config.toml
n_layer = 16
d_model = 256
n_head = 6
n_kv_head = 6
head_dim = 32
d_mlp = 704
vocab_size = 2707
activation = "swiglu"
norm = "rmsnorm"
norm_place = "pre"
norm_eps = 1e-05
positions = "rope"
rope_base = 10000.0
rope_fraction = 1.0
qk_norm = false
attn_scale = 0.177
bias = "none"
tie_embeddings = false
parallel_block = false
init = "uniform"
init_std_qkv = 0.0312
init_std_o = 0.0
init_std_up = 0.0312
init_std_down = 0.0
optimizer = "adamw"
lr = 0.00187
beta1 = 0.95
beta2 = 0.99
weight_decay = 0.084
lr_head = 0.00578
grad_clip = 1.0
warmup_steps = 280
schedule = "wsd"
decay_fraction = 0.569
decay_shape = "linear"
final_lr_fraction = 0.0
batch_tokens = 65536
seq_len = 2048
doc_mask = true
train_tokens = 406600000
steps = 6205
dataset = "wikipedia_en"
Each number is 500 + 40 x the weight over its row's rms, rounded and kept within 0 to 999. Layers, rows and columns count from 0. Numbers have three digits each. The size before them is the row's rms in percent of the matrix's.

# up: layer 2 MLP up, 704x256, rms 0.0609, rows 387-421, columns 128-255
# down: layer 2 MLP down (transposed), 704x256, rms 0.058, rows 387-421, columns 128-255
# gate: layer 2 MLP gate, 704x256, rms 0.0618, rows 388-422, columns 128-255
up387 089:489524440490544587467501488492499510554502477493461470522484415501527516513454509533505500477532461403465520486537541471519495548489566420529479538497471541461509447500517594420541558412470503454489500492481495510488504464463470456487534479436576460451502557486523484471464485568446419494539480440525517478419512506441458392504418522462483457422530503496518462523481465499535574473568
down387 085:448494536448493534543538529507513464478474499449502458469549491475553455375549493462528522479512482490477469426479474517514466511543485537564467479459519392544503506540497485543430432526434492530516550467483512500490489531557466443581436470486492521481479490479448693492449487507521482482496516522482484533454470491487519528460512466454480532532512489469458511486472508444510547470535
gate388 086:483480483530554453569477509578547490459531462497489509503537478537506479552543538540475508475474552428457496492587424455507472435495496507470500483524518484516513498543499502409450439496463480461527453488553491527560529486483529563500543434620444477539524488540496515503501500425519523508528480475499499479503481502501475486478524453472466456504504475456513496456425547498533500492515
up388 089:452495564503527480532563505566542508489519492450450572511482531512515540499527487518448498457642475429555500538507473473512491478451461476453398486468490467483419518551541541522474523528519544524520436493541478494533494524533419503521514465531589495492488522557506508501482518487482531468457563510519556423479489519470523466548498553434511443485473531467493428437447553543484475516524
down388 081:525526500498469501477543390441536458483484505459480585501542553490522508541513492459549503498504563491475448451503508444484457419535550451457514451387469492491525463572488490512414489459541510541566499389456453503392521421565528554478534449522532409547457558496524479440537519552521494502501475498496537489520503520536507510558486523522482518470521525473519477499567525536575401483502
gate389 058:492477524565486488510473469472547504584485469535487481441509474493441503503533481443501535494522587488536513558495492546534480495521532518539491484481530490508538502486463450491478426468518534550516518493461527506542509524527570543484561558408518493527488473517519419429606495525502522497503494494479497524473558457522474483473506468404557480537494489473483538469503528512387543555436
up389 060:508565454537564550491485501547487429519532447533469537503535463515528509494465467611542537553454504528522483509488484517486458419463439501430466562480525488515467517558440493500487405478473549508473445466499503486497514488526531500465512592465447508517539491538494530497477454509467481482558466584512542500539558459517517505432509518456546596523474480455518457560520567540497523557430
down389 057:555447542530521512429501460535475433476497487458551436498526461478526476522594498494531475531511410431465421543566444441541452385513509479472470424564518504452477486440479525483422514446498438513560566507522538534448467452459517543538447531509557501555526516440551576515507503539500579481477490390504476503517431527518587550477483423529492512535520468476532481494489486522507468504599
gate390 104:462496532419473480468540577475506542519480477458556485524491512618538476498513573526483519534424500431471482464474470496531517471530565585550457490520529528476518505466473460425461481426608497405527516504546467527556579501445555504446489576478428515587421457494505484433510483483471561529501528491462503401518572506513529420574559458474523504480523490495552432453541498492492464509489
up390 104:468512542440427499499516541491583519517440485427538461476427598510479461504485509488536509536488482462514481516512439476483485449531554527499427467510504496547504524513539517394455507536484443406534469484516458509544506555455520478366447522504446505512450475464544446431472492511493513470537501492474521521524495474508479453596579479514449440484583496559525482502555523482472528513539
down390 111:466495454458457503460471547448452512512461496539494490554519446589599500464526531500378549501421485504474474504424540567549502542544492565588468501507545544439525571477445465520504498455549552452534568524585516518484489502482562493514508573454485454499528539508483510513520505466431530615435479493511518404503562521515558511499535521461523504477479509502575472477497501562480430484432
gate391 099:521553491484450486505488435495496485470472562547504464510484436541557569418522489470557521500479438485523507502509506533473592550541488470493374449496485543524549446543418531512593537500552410528465553508545512446447532487476470450535488477495414443514502481498483479516442552537502499484489525434477430468513561519560530454476448517503520464498465443449505544513564459546450455436521
up391 100:550489530547481525513467517498492522511479488581535509486511458524471501506495559480488547509528476537516484479545539557518536444562523467502497506481456499531510453426450534545531469525524469505413505542503491434520493408485490498489544505429542475485613559511547470516464546498519507525494460526456523510487496493538516483580462518460586446506495431499476534494492450576498508555460
down391 104:550576481455503490470493421513488422516567552485487490459444427501542509510464465496516458526532480469519468554490464519460551483532503495455464477508506508433561535537505500520526536518566443532557489501489526463475543601517493486535464501574466498544463433492535477505478504609463481526506514488459474513489526525489514442506505528558459514455554533485458475532527528491513472461511
gate392 109:472502548504517509537533486492506496486566460515496500419497469516472572550461469561453467483538476461542541524549496470472469496531524455519510479522537492463489424519503442485488429520484549508500402418514543491537568538456365522500516486617528470528468508498467477462464514486536425483546451445498470524503561532493499431494508510550499451530506495523532560503447541522487479489541
up392 110:485517521460518515503490511470534491426534535470573474482430495502486500510476493530480431505582518449610472495568532461468518498447517550429565488526493509430484503559553476549475506502454501540487466483487540471552508479396493441511510440556470492457503529533528456534439521453456438423535476494523555500504573517492540499454503516562507555498515527497562547526498524532494464408570
down392 112:518499483492531550536460416515500479459511525505531522461520537486532498496484512457509513476512479550431488492490461480532464512525507441510563535449622510505541552502554499471489486501470535534461537512510574482490454530464439507466522520533476480589507505514500560503470435541556428486467512499463516495452453512436523508449516520488477451492495528468501589493487475560519465526450
gate393 088:557429449508457521487426506393399500449571473523443507512540476507475457462472517509487539543573501540484468462510507489450555486486554443530581568477497474428488563520518523505469409492548512465390545500518519496464492496451469492556505438495501515460522488440470455437451426448474453445461510431492442507477516504502482480433537466483505511494456525460466562542508499562505449527506
up393 086:486560477468449456593547551561555511531533464419487416461485588522518453531594553546579521472433539505536549419449538443466429488540516425547562489541490493551506430536483509445503450441522517483542457486490490486580516540540510538552420470543435519575522508491530522512514538527496448514466430454517471554467464492553479641546513480527503465497503488462482482519502489446521433551514
down393 078:464503442440531533472503510490456513480471520513524539460559457522462576499511523495449511472459441501437444495542504493564533534532524506498484479513456477453503522474532526464403508539532510454384521526451553518504470479448529434472542532465461506395517417480468403493454444475502470591524483463517499453494538481467522435494502459568487527485503494499542548474490453566477501448481
gate394 088:443597480547570528497495484489520464568529552507558482476546408507531497508484514544542502549535467513479564506485561514504485450486481521499488448481530516502479525518496528517547431432492510546524473465537528500462453481507526488511497449539471504495513520533421526462583554506527582533471493487510430489495525477445427554442542477527525475479487484484532459518562550438447466451521
up394 090:454499471506519496527514506517453524431489497462515496442541464529561557504532490528547522523445498414384501459503488529445489451532498475512488530496461534466499429516473534469507419487490505496455543501497521493461515498505477555564561556430549466552487412554479506557491470514508605451485548488537557477596500500513511449498526521524484552475491536535517450555559485517508468527581
down394 086:589476517473540470455516514500541515476463465464444611483479535477437466576434509540464513469479531503484484492495544436485509459447585548515473546538490469498471530482482459516481539563499472454535524444488507529545505550489477478500470490521510549511467579390509473524507556549493462460545479535461478510533506493505479505493507480484513498537546502567495450537500437524528531565536
gate395 106:494576452559502444558566495438481520507511387514527460515524527553495477492478547503472549535448460469488468502516482501507514413462547460454524543503532481476491513436387446400515464448567532454487537477465501451566361545495504513531541531488481508535486487565426459508527498511614513495469505467541453496407520446482482507551560518480508518463473473494530517467505528458537529593501
up395 115:490493489439486518614513505510450556423490472505507444513497558520529463479488530499525531487471501444505533583538484440565514445549550549492517491502522583506441482543419544408513498469491477481491491588443455455533483538485430514562526497551506511478441455507478467528527470526553469472465542421540470489459439432534510477535487492502457482452541464513508411507474501483467484510541
down395 109:524382463536504495432492491508474506535463452531511547496514461460488490460482527527484481500453486502477481475447474534467507523546478533464492420545465476492505487518571504519507535522467523525469533462506534496464552478547532456441483549455475443520476513480508806504462455502430537510484529544481483524495499527451492474469502507506525507535422507471403516500507526507524510470422
gate396 077:446558515465576509546470513546500539518573564487506451473492501523454500486568522445490547489465524460537497574485434501525439454473533532557428490486507470485444512580512483532554527489520481491575495587505510452516499534521541496556478542567447498451454535464558477533564479529505552546490481461534414464520441416497467429546511463528519494449497476487537507445492450434522472496491
up396 075:516497482492554460478501445441463473462461495440535461480535435498524483461543460561508464475517532563464537475427518468424540525467451363442511480503516458516571465505478465509514468515491527482481489510521499517472527516538450510511461418507504406504457455506505579489555538486539574502491467517480565519500526504458442454523580473575563459578499528496487462525478496493531481458549
down396 075:529481526505575531512460522451487427504501423486448486483486553503523525469571499470496471542530489504537510532509496540468508465530481491465496532431543547510482415439452445476569521466477481461504493489466518577484478556564509478460445460535529418548463562556510526525500442513598566463432489479565496533507450524522491504528491533553475513539515513399432469449452498468507477467532
gate397 065:514517469559618455469458472527446423491523483490520476470510468498467510511568525517525531463499524535540535498561442563498524549504486518499501581463511504541474559478427420480491526511453524476458531431520506509481489457474490559421449463479404481543482487463441469502511594608489506462511529538475614491505538434497540536522506477433560501465567510477491455512498575576497548566477
up397 068:475540519469530571474509433517480416472516518497633545499470522470517454482534441471521514475496433479586552529477484544525574496503466576381515503466536495521538520478537441534475441570447534515486520487465480451511539503490526528473502514435547554466492506493517502467484555452486522432463500508536499478514512499527587562528555609482513445490505520528506532468463530637492485551461
down397 063:542428464545471415523487549521488522553550491519499508559459489555541491528490532500544457479532508488521465521443510466492481535537443528469483370502540522512496417508586487519460459473499501512530554481506538526464541517525506553479463481503469492566451457516445515546407536454469574473546543449526519460495555544501557463468491524584421474594504472509444503538548475468473523482499
gate398 080:562557540485508519464544548510415528486459500535536438555422474486547479536407541483520514556492505466506452588481473522480560442528483528503443484538449519477470453454549543537510466509467471472501539525454482520548525531460507455491563445517521504505400526453518430551440576476490514486531477532557527478551474488480408455473461501474519530504552503541489545504523497499479517499554
up398 084:530507533504527503434557484439430481469545511511527400537495540529522456566477530417557560508515435477525610524536354478488414499439549511521487545455523455491458504543538548457485495493481548492499500473439487515429405492440496503489563462489463498511504502502457550560545530459503553487515451496565529425536431509480413537527508504528515539492519512535457507486567489486561518545523
down398 079:560437521468479503453534481494497544460487497506495412572524503564488481479554572474573490484529454511539495547483426476497505453456574495456494533523538426473497497501555481463515483489547484484505473510418479551465439453473524482546496472500546495470536562555487506514600567497579566551559490500581534473562451510489534520506445488487472504460470536576469495488562484465476519514479
gate399 099:458507553488601511516551520519471474512514515537558558470516527439471478592505514476553446533470559507516546529595495495528443484491529486531463467473511458514534528435488498513485481559524476501573447531515512498499446409525509521476525548516440525483514561539535553531552470500498484487575507460484499541515507424538481487544548459446457467528551551516547439527418442564511497503434
up399 101:525515521525446518525413557485473556529528559474476496417587560464576580540502582558522442557503522570460523371549506511454443538496491556461506521463525396539485502510480563418512493483481492462536484545472521569531541532476502493538464480581455432510524511541531476529533529503496492450481511464470468476517505493539499515515488532501468524517489403525526498490439533508510506582501
down399 102:470516534477420525574469547511468575531509535570497498453581549453577544481508589496542435572446488473514465402521509575473497539512540546544488537454513414556506480503423535422511480560516513513545493551482497591499482509532414521582497483581469467481521461510486567576524501515481490458534518482488508483454511488577529489476501522478457511547486446559500546471485436501530515573504
gate400 088:488527419469473529399490481472502463560482509517478444514531442492499544471483456490544537485499480486524519465488473629499468577496506451548560533473519516526560483491378460481492468522494485517439545474500444489428527423526500552454497486445486466439493497514518484418458427500538473479548521535504479500476480478475544443482418537476551486521481518516531471570514518422485540427475
up400 095:458508495479508528468421459442517480508521468489552429501524512472473485494482453505483427465495484530432527574483507553459567451560491498490487481479485499488495480518479508523500486499515486622510484547462513479464492494477534486508507413425551446489498568435503475519400539562506443439495492541491479495432478529502479539495393547586417425522482465576526491504553529531506501507422
down400 096:478528446586517451478551523527510497537467454471485511467564412533533458510503470447499525579478505476461534495450492482482468522473430573465439466526421527527477467507431483473510482460516439449474570453540570517478503402519457529554486466495561489528493501606465458477496523513496510508524486491497549450500472471490522500518491549533522550499436553449499468524546472445526500470545
gate401 104:494462454434498521460511454450535543474522491506481477454476491482567421436554435517529414524503500498566509459498588519474474499463511499492460487546518533483547485475461512543435482492480494436509548528535489475498504458597475517441526533538527441527463476494497498520432483540446504462469501528472516470527495509494471507405502512572415553562519565536530477554548476460500587438560
up401 102:473502480505454521517499463582500493471463436513565493497462565450426512608526511491473512488469573513455475532591494517490498521440511499463487550496502444507512566519505478407488459479538449480485472504503496513511572444505490502473477503530531505585551502530562539458517541487497507594490472538458507492467511548439511461491514446448513483473480454459473471417463478491532483557528
down401 105:482542450440534528497467449494518529513513523507534509502448556492515422449534464512558427494532493527556560522550560538491525470447565558534470547543482515481542462465487476483469471504507502406527556506466504550508638472581480479418495512573529452530487545470533490471531476463411475533465455543468474524505517476416520462462540454561477498502543555474500474476448453527508508492484
gate402 089:429541571504468468511485497475502559434464499580490467434482532493439562483476433420565485543510524446490541464536463475500515551467526510542535416521506515558605502494512545403543483504529488480461530545447493471544569464526423531471459550480477501491526477527539405464497465542484423533503508375437474515374429497508554560536515495493543478500496494507491520535528483457448514521408
up402 094:509537506518472567480470463499417506498476540516556465481536510482487477553500500521528449533455567538541488494549533510501460513528479491549567533446539499536512480503522508372481448412519540483511519516494528561432518499539524598446496630488478487436468461423503518526512467570478455475529529432462572519466564627482549512469520528520460535487527538525506531561500423455513445529488
down402 089:497551497514501487476527499506514523499460523504526517471551531493560525565498540518525518539471494526557500485544496531462487464493451447513480479436544494509522538550505534362442457477483539447512511496556533593437532514499485481452487525552464489482498554547498529507514491510516438464498538427475608516457546562477548520539536526529436460540548576458539485569509539507529467585506
gate403 104:549457451461477521528483550440451468519481459434457463563549449545481466539483507545512567459499549524476543500565507445553475445482479442515549539555574515520538510511475504487469420462563502501447535481513572463492477478503499553554482500505502531585503420418484516486526464504558532490489551532507526588470479486518509463544498531482516599534437538452439506485456505482540493465487
up403 105:479534485483439510502446460502495514461541506557504513468468420508475541366481462529519506496498431478447510510451467531453533531523523570492386532478510550473519449509560504565549473528425494568500474448484515565563495496460474431586537470496504535490535581551512474555481507474449519540516532499576544493552517465414549510519446509536501481495528385464553526481489507457532529488591
down403 109:551488486526558533480484530496506456494457515492591452525523558519572428576475541500513461539546524508503510507519492492581434496501501530627557487502522487523502511499488491460448510497493463478554511573510484419464510497533514522428471452463490486556443501471492562472540446533522489454512489535454502477471481493583437452426547513480506460500522600488463501443537476499475488522431
gate404 121:508444510586458477469465514494476519505479455505466462502517508547489567459498432515441499448507419501519524528491551443472523511530463484527497573559524454500469512496495525520455526463572517569496495509532494495505424528500434524430514487470519509511561474516410516444437468539501539479436504517468475465498528563451508455534432528447431489424442482551398538488497554509572481524469
up404 127:448515435568509548532549503458477545475545500478527554518499440505428523570492545562545474521508532483508543481519474545477533453494563495469505482468506616521467474501537505481562470490439501556523576497496469515451493520497462497516526435572472553514499523550537487545516492522549521452523535526498528455527503464469494529521526509526469451549538594501541373549550431425507454501488
down404 124:511543520469396482527458470575483457518432464562451461451503526494529524506452406473477563518501448514489481523429561490538542532560482452565511558578531427452474459508469526528454511502576500477464473572496484451606506524539502460470573553453472441504506472492433450519490494490469545553451511550491502488496491516523505481475486498487509528449536448482441507525469539469566561545550
gate405 074:450513475465433576450493494538522481484492550478548519501525477521485539497481517508530501557457594377433556472535418525509518531534536474565529494494522466501480514458448491549501409478510530493460581459424512524497513471476535484427509528500529536474467508541520459461514533507496486520474554494408538489534482523505485419571470600469426513472494515500497549538530490522437541474417
up405 073:515419499501488567469477562494446462472483464469517422511548546484478460548471493622454478572449473525499435585461528440463583436511540498547492471497490408475460476636532472520472516541470439561461545499525558528524495500510599485560441461554509496574425480477469491530508469498482470504492471524531539459503451525478522462523487519478417438486504500511476489498462481513541464505552
down405 073:422462511445471534445536552473539424452501467523539540547515525528474531501485437501515556451516441485509449543511497429489432487530453561463513534567511520515456503545564550489537557609466457567536522519474465453578510471493548501489477502504492509520522497560476418538496528505536420497471462464541475511542420495513504496466575464467472559450503516516518507473508595504489620562537
gate406 114:484548419512495530491546530453470484508474473472473511478486502463477526468498537495499515461492485530488488546473464497490556475492450482485533558479505455487511488510553512467483497534514531544445565493572491555493470525490526465437439454537498523536539511468494500502519443406460436441474458540469488418524410533560522466440476473449482437539518476526499443429502468568521450538479
up406 112:529549402459514522443575445503497447473452532500489474458483447511497438455515517471471547487508478509433485478478474489537517516492438542503468588495575503476481493555565531520579537501518475562433535473562497557490570518443521491474441436548464469534514468480458513535469463439500436519503511481499533411493458564482536478454495497526537499511493456490487442472557469498517488504541
down406 116:486498563513564483485505488553519485515497567488492475444481488533513451499524482501492555481528519487455432449481537447514501467482437511479473547533501509463509512525447511536560516479466524501519457487488480487507575488457533523524486530481482441491479491504466370540508493556573505558550514486527541500477532525393528533505476483556565557471451503492481491526507500447476519448523
gate407 099:521465522560480541535499434448508423481525461473504545540521496468490460491517497581514485491562507494500436523490485507456445516510500460465487561531490558455488505450462446481465515452467492446499454489513473559558521505404528497514509506565526489508433446455494517527524582484513544509499511471577547535464580573447461458496464509484472536506568491441512427473390483525527461427471
up407 097:499505527538436528549528439488529437470541463474469523543503462530485466475515440525541506477533532500497437550511511514444476511567555458497550540515493531461484547456492462537497555457512473495535500486480463577567482521431493484546498467574479505495434471417510513549572581520479533476501499471544565501501535614462463488527508483452484535478544540458497444478485473544559403388450
down407 090:544505535487467537484523503526462460541519513459486475559514470480436504471467475499505459518535528493465450514509461562530463511545562444505574525563516459496503569465568489545547476453616525490563514531507468521510512514434420542516508490466514503524474460497470554493452507513476484559474599536448544487543485481508478491490504496517502466464577539549508540485530494533539512480461
gate408 101:504487482455519408509549617505543461508551430483504571539457498498460502492516511480484470466564549535473504478474424476563507462439502538460547522503495446520480571507494463547479485539564500546463504463488489506530446484518565510462497449457482598504470530581531519511513523434522504418522498505572440495438517457469448497563448404453487473519469481453509458547474509489534480492471
up408 098:533542428551479546415497484472506509517452553539493455485495535514477510521560410439506558534491518440554575485481463522518480517476521470524532515502500525614450471560542486575517491518414435490489435502448508478436562460427552406478516525521504462454500508447483456468485545500512385475508449481412556583537503444513569498433527491492446544507552538583424503529506477458511495458455
down408 097:452490512474568478450561469476424498554479495495497451511456514532478478517491449443504475494496509461433547494437484458564484498446447519480518541500546483556454469484511446590473480555491537514459491531505497496523465435485546452499449472507512493480458508512517312482530510403515530445522509567510508519495489443409474489498534454502456522547449512478538470494524444513562554481458
gate409 053:447528529512579524471479528554475506511536551528497493486498526454466473468511484559446454524432568568587468481502548487510540495517575481565606480505495495478514455522567555508541481514541542550500497566471491530506597512492514514466442529493559555551516491496561515586490555486461486484493534492526405473539449440501474521498489503556467511441459530490481480490510481520537555496517
up409 060:494475438499472538515486533414522535518511456551458430523508510480462500503462465494514414605519522495487454571501587515487437476535505468467456520476461494481468488527442516493500384513505559517495500470506515533521511508448529400550595494520390483439484503580486491516434488477476425473516432498467530544548563498483491445511518439537505473442432514485522538486481471484520492442512
down409 052:428476489494417455468515497458522542499464510534458506475508494506448512506482483479446419498512509511540439484449499545472508470509476461485533514470489480552488517539560537517526493528497569477521543473510504490557510518498512501486532522471428500439533503512576526516423530519505484536512470550481506556483564485486512484489569430507523510470491546477483481497515572474479540414539
gate410 084:491481435507512521564447495507420453482462434542448534471551517475491463462452452477445456545480408593524419541550428454468527505587500575468553523513506512490518467561501562473474515444491506433479514464511437508525507498503581544459479531536508459522491475483468522520515430573484483511532533516476508434556551485456499469561509490523423400435473436514496498522498572436462480498459
up410 085:538565553477466551476542448477514533594459531510486474500518457477439535480530572415477490496527554533501540494423578547512519408575478492461530539567535534502498500492513458504518462549487529541550479495534578475440528431485541487506489582453487495482486478511508461476597511516524541530486484507501463539556527395452514479535502468475517516527553501440551409510449434532462434529475
down410 081:497495468486465458499487498494549478503477572519564427549499475501495554489522507481468493541544511557446402481431433489638542494512460483545478544474435548545530479456502449555492532542550534487438492505444492489504482459516520456511464512467518538504532456496604322433475461491484426498492482548528475542492523484511492491534477468555547429510462515528526562438499440484439520538485
gate411 084:499573434518502463496516474543563442466487499432475383578502488531490493536561452421513487491484436446504508530526594546431504525449486480528405483498523518489536467485531518474502546532488420450470386518543483461507461525570468501523542483495496507565433537474525485440523512506523471532517479575486534472499504454526536628433502501484494514520492464532512448518443455507483553423522
up411 078:499465484478594514535499447512554479495518487500513426503482477440482499497466535515534500509512446489475523522497515484487566581509494426492518521523510447454518488449473483503528467565531497485496555461493614509537500506427579479484568547492506485494446442494528465566516508516449571531486416498436512453534560496512533464459585536521561506451470546487421540556518495525558555453464
down411 078:529530445489597518495569514528541425519453524525531424534526483499487475538540505552526456523535439499503490467512498538399457507505541496489474506470525474448525532486550458477520542516552424455539456497439528518505505475463465505551528470469533521566490485454570531458542533500476565504523474493461550501488525569512501524503499484427496524432452545495491500559538514560489465400510
gate412 090:436465502506531508496519436472501510508423555511529441539512585535451448499492493499545486454570600515562511514507502520456410514454550503532536460490424554545585502531478506503443503471459495494425546551487454417448450438542440500539451515493530472416517529463478537502479471542486465482453520455486486577481439526555507425469492548524482478497504545497464544500530503499459498557516
up412 092:516503475462468458489575536531540512426453472465435542524486531453494495411507534533466509469567545508473435512525457458456579486563493585462546468547522420502500523549509456511540525501511548494526368495496599533473466515472504486521549503507496507576498515549456477442451445469468477496496457568488448458507479506562522562575494428440546451542501464460440472517455460550497468497545
down412 086:522427514483492484472487496505501503539519482503529503495511476326452521445470542480473570434479532569526542480453544529482536506508425571551491513514523457514417488462485467510537541516526558503508471523444480495463509534491554411467533466427448490478584536484476416535500458504495541578502491580579488511535476548553540450518468451492575542556474446579546524532501476499524516558465
gate413 101:517473553556490500449454563461420533477567517512528535535470510499530513524543459477457486503517462522513491532461494471503478558511468533473496465479480539496510483514515530480557544435506547487482486561517481507550503477465567538538457555519401465533419530535500457505551545527426537521469543532479550558531518569431452538493483502490500526466495525484441471532522485523514444458566
up413 099:445550477557556478533449535480505466468463472409546477440483515515525463528472580543414490429553443456567466512490506460467464515515531485577507483504469462539496492585519502466501486519530510464504492580513508438563524543542558468500453449599496452497517484507522495523492531466551497489436448465443524473506460474542473450510504518607542466530491445520442533463517515453521543551516
down413 101:597509479463528476454493518521513535530543483514547447596460478501503475457560457454515531517501483478524579494479512471506520484452463490463478483501465475579560535541459539453549489452489506450503477514501484575477446453510546531512522439478490481510483590451541506507467461510482559462469497554562547517436488580468443494498424408499478494493486584513504447514520503589458411452513
gate414 116:545562455502514493436547486525495521442514450482516513587474510531503474516460476490505509506526515494482499458524463456514490475530480533552491570485438506422478486453533445536478510495552506538549515408584455459550461544482595479544564452510548520497481480513448500569494573498467571510524493546559524425499466493438446502529519542544438511504500527485486445529465510523489471538507
up414 116:461468397553481484461419509489498520488462537587468571497501443521549484471554469451421548476514490504538471539513433535522525513465486512531489398546523572528486486511517455479497479514524514531493505586441489477455549455495570490489481520498507487527470514442556504522531501571591471547504560419465525528536520470505482479519468483485548450513463445449545536521576480490530541519594
down414 126:443487572434473448608516591542470522597510488502562454486449505423461501485474534537557522516472512499468519459502495491470511506435459472537470520485538487619469497519459553481526533491486476394465475558523523589495488503475475515450483554447426518456524479509532515485515440494461507544459492516491489528514547507595497496519504491450567518486528458499494504495494513542554526408482
gate415 085:477458431491480436542514566436509467521444496496571504436487496491455404473481446530510465442512536504472494474526539524501457541545446493529600473438499531524525491550468422516502412473501495483524465510472505474524542530518505474550447521508504494547451467518540505429479522466501476534518550473488586550467539516476475538486514473520519473530473512506504449531458440530500575541498
up415 083:445484487481476536446489424600445555519536519508536464550475521456454457542460545436473522484516493552409492448431479495465476457484528459472474499469503513434513606538471518500469554542500424498474429543466449460438489460537504535435480510471507519468472559435498552483474457529559459494446475512457564534453505488464497424451489478492537493500543520562551563491524487443455581453457
down415 079:480552417449483529498521531501476443503492509474504542508536511410492472530468517496547444517494496546528471447559514461457507475489469513497529505490549527499511486527422489467511487427484522504518474523494511448484508477531542503440503475545473505452422459520558543516557497458481473456474444533438537486507542458526498514492491501465441398535471520494501483545466531412456526471479
gate416 144:482524448466532511477541463557468445528437489435512495534571496507494510484497510493471518534530490465477537501497521436462518551473531486489463529436510473466506487501557520495539502491532501511472531484474578472545451507543511470526500494522507575494502505530484450463515473453560496463520434532487507500502443455524476464502454481442483446419529541431480435485505522477502479512458
up416 152:486490459422481503478536462525508492511456458470473480474516499531530495420450427501499607480466488468480475531491549481494501513477506530492481555497523453457513538530566469518562483473491515547479564483456577511562461527508523522553545497525504533517530461496426499474511560470603508510559474511468471543498437513481465497500449511467543517463459492454414479453503536489561487566507
down416 147:434432604482514504491499501482502540505524461496500470436487479570540509390495447539487565450449483501464455505494468515505496477546482507466518499534523471529508561589492473483529465481470528515449520499452531546507500558508515515453540562482516489506538482469465685491443532542522486525485478489519497542494504547462492527476470516464552540539401408499413541452489576483538536559514
gate417 126:470519526541542449518480506485446475536512411524466493552550450513522526533511448426440505470512412590490509490458531601543471540483470459520521502513564527573501500507462498509512479490546515415498487398500453466496516410530443483493455511437528514542568498588480504432468515562479497465463535522468516526544521532508508457463493448518511486413466549517540502580524498490466491499449
up417 123:442597520529505521561494515540531517461468545454508460519532473480464470518484527522627395493529517515514550529496479475362456484571542570448529531458520482526424487525454396447487498415529433567506547568520526532511501495515507511446522463599488522520463494476502468510505536511561544441481436460455486502484533525492512525584500570497501533542506466509494477514536505518481468542488
down417 125:491474514514503450469490498486436421514537452510514484511568444478493510533584468421397550454498461489426478462419530553524464508460485455510487516561477511511461530482461494522463478490569460411571452388531464459486446478511525528391453452444512549557511461530494470488497595528426459489499499532557495450502533519521522529485516418475513490410558541512501489523565475418456482437506
gate418 106:520586538556512513555548532536558475486492472530476498478376518467528516523534491511506479496535477461490535451550429395469589477468511435472506449553534476540468508480502543463529513456486488449415533541561477449491516539516482517401541482491570406500524514463508511495419467386478513537488497551510541396491497516469544518472543506512418511524512508453487517553462430457557507477499
up418 111:491589501513484546451587476528492484466553518573530449552499479518539481520509508451477528571502477451435465512460486549529541503501494480542461538410480534470516494470461441574626546523586510533490531466511502489465481497481541520453503524465460597563469497529521521515516546471507514492528438571535428554533549419488540560463501533458527526458512512466578497485541512540559502538511
down418 110:486528516538513519489550477513499495462537506562534448512453504542528505536493509474457519572519526442424496502458440526582517547493481413522444548465455518432503488480448443543631532546569482541489514466481525502496491506431570508497555506490471602531487464551544468538472538450513487463511485553532457474521547410520551549475487435502477485439587549490625547451554481517517495534502
gate419 098:528431528446466536480555460485487585497540516497499534551558447512559471579470546411508517564480584528460487419481511551518496538534508460482543508475505534474479416411515447531473549465429523521517434487563486479508500471493435485553477442526466507483485478536493497487486525466509488492523610533540449467477499520460443421511538440545472492541543589485548540484553458540459453497544
up419 093:508444477482495455487569457559453477495510473459550588488519524470526518524424423572547487532469584515453477495522517512544499479524442487474498502476517502457562511457508468546455517489458505523505445492442479522536433462454493469485519475507503570443503536573555516551431541440480475493579488553479579413552504528509503431410591520551538489517542570469534520524464488474490517483483
down419 093:550459526525464522455517483458531586401500516453479520550483475493644526505555537468486500595501511567494526470501469531443478492464505456434456414462509504531518489531570492592453512500442537488459521485511467475447507423490506519493481458518556475463528537456525549416480454521503481465477574481474417509512470511439452428547449505542417450504447500462529558450552477548481474530550
gate420 072:531492436500572526514548497571491449479522467490494471509515479485462500490482488563489512543501502554434430454518508556495406506582495455483490550439515565482447519516515484523471510448474529501516492493559534506488509479425510510491512469471539566530541516455480567525537538444473545512436527512503453486465498463401430499499536554451446529526550490497560510508534452452530530413511
up420 077:538507507551477524478503604532482456483561569475564510531526495546503531513508476523506544495494495458468483494461499541448512540505536459468556543491517484470444446504418531472500495487507499472492470434510432561397511454505537490506534493556495554477556494514530529550363555556454543514505469549504486464511454570522471463504629576479486482504526452497510518530548504490572534532513
down420 073:467577557508547429505458575467443473495524548474489484508507433414495486431551449545470475543446470587530532554511505571491501563528558485534553487502563496495480542516440520611539520488544471546517579586505520560452519535490509569558468528488487595495508522465490620565430485559463498558433530551462460539504437451470491518461537481484409488557482486547528470489482481471492494535471
gate421 117:484507509481560534427561416463471432542541503521518511518576502442422520438477525510498478491499529498511500537495515515472531474534469457473449562498479473520463476444454521555507522536448501495471495415473507495549465470485462473447451519475425518472480456586441511515489461447416507465535494579496528452433560544492441457429508477441491547468550505487490470519500589559484537426498
up421 120:498459426481488474489576485476514501548521498491508524539534465504491490494482485469457546476516488504545477460495487547480534510493515472453490568445516509538444490478481427564460555468443509530511482406495508488512538465471528475490509433531510537475489507485423497475480546450470590479615500528581479469411571467438481511513477424447570463566521523516467453539458543529521476492583
down421 118:516455485521518453498538547491488483458462531452494483502480481678601442526543523512487493492475469478475509499498511451549456468482483522454457437443515521544554547519570474446481487455500482552509543507535487483469507469470510600578460456491547516500505479412558663516460508534552454475487490525521461559476419461477484505519452527522510435538496483458457451537505503472460453614451
gate422 097:531567546496522494539572410455548457587498541532460502486517455474559495509500474527540489558537522472413545352495503491536521478483500485535575482538562546489459503485482542564496504495442515492519424476506544568513492480526450465555552491590535521484513526461565513545442489468513442573486527505549488541523526526564464507487447416515563522572520490467535408573443518503460469491509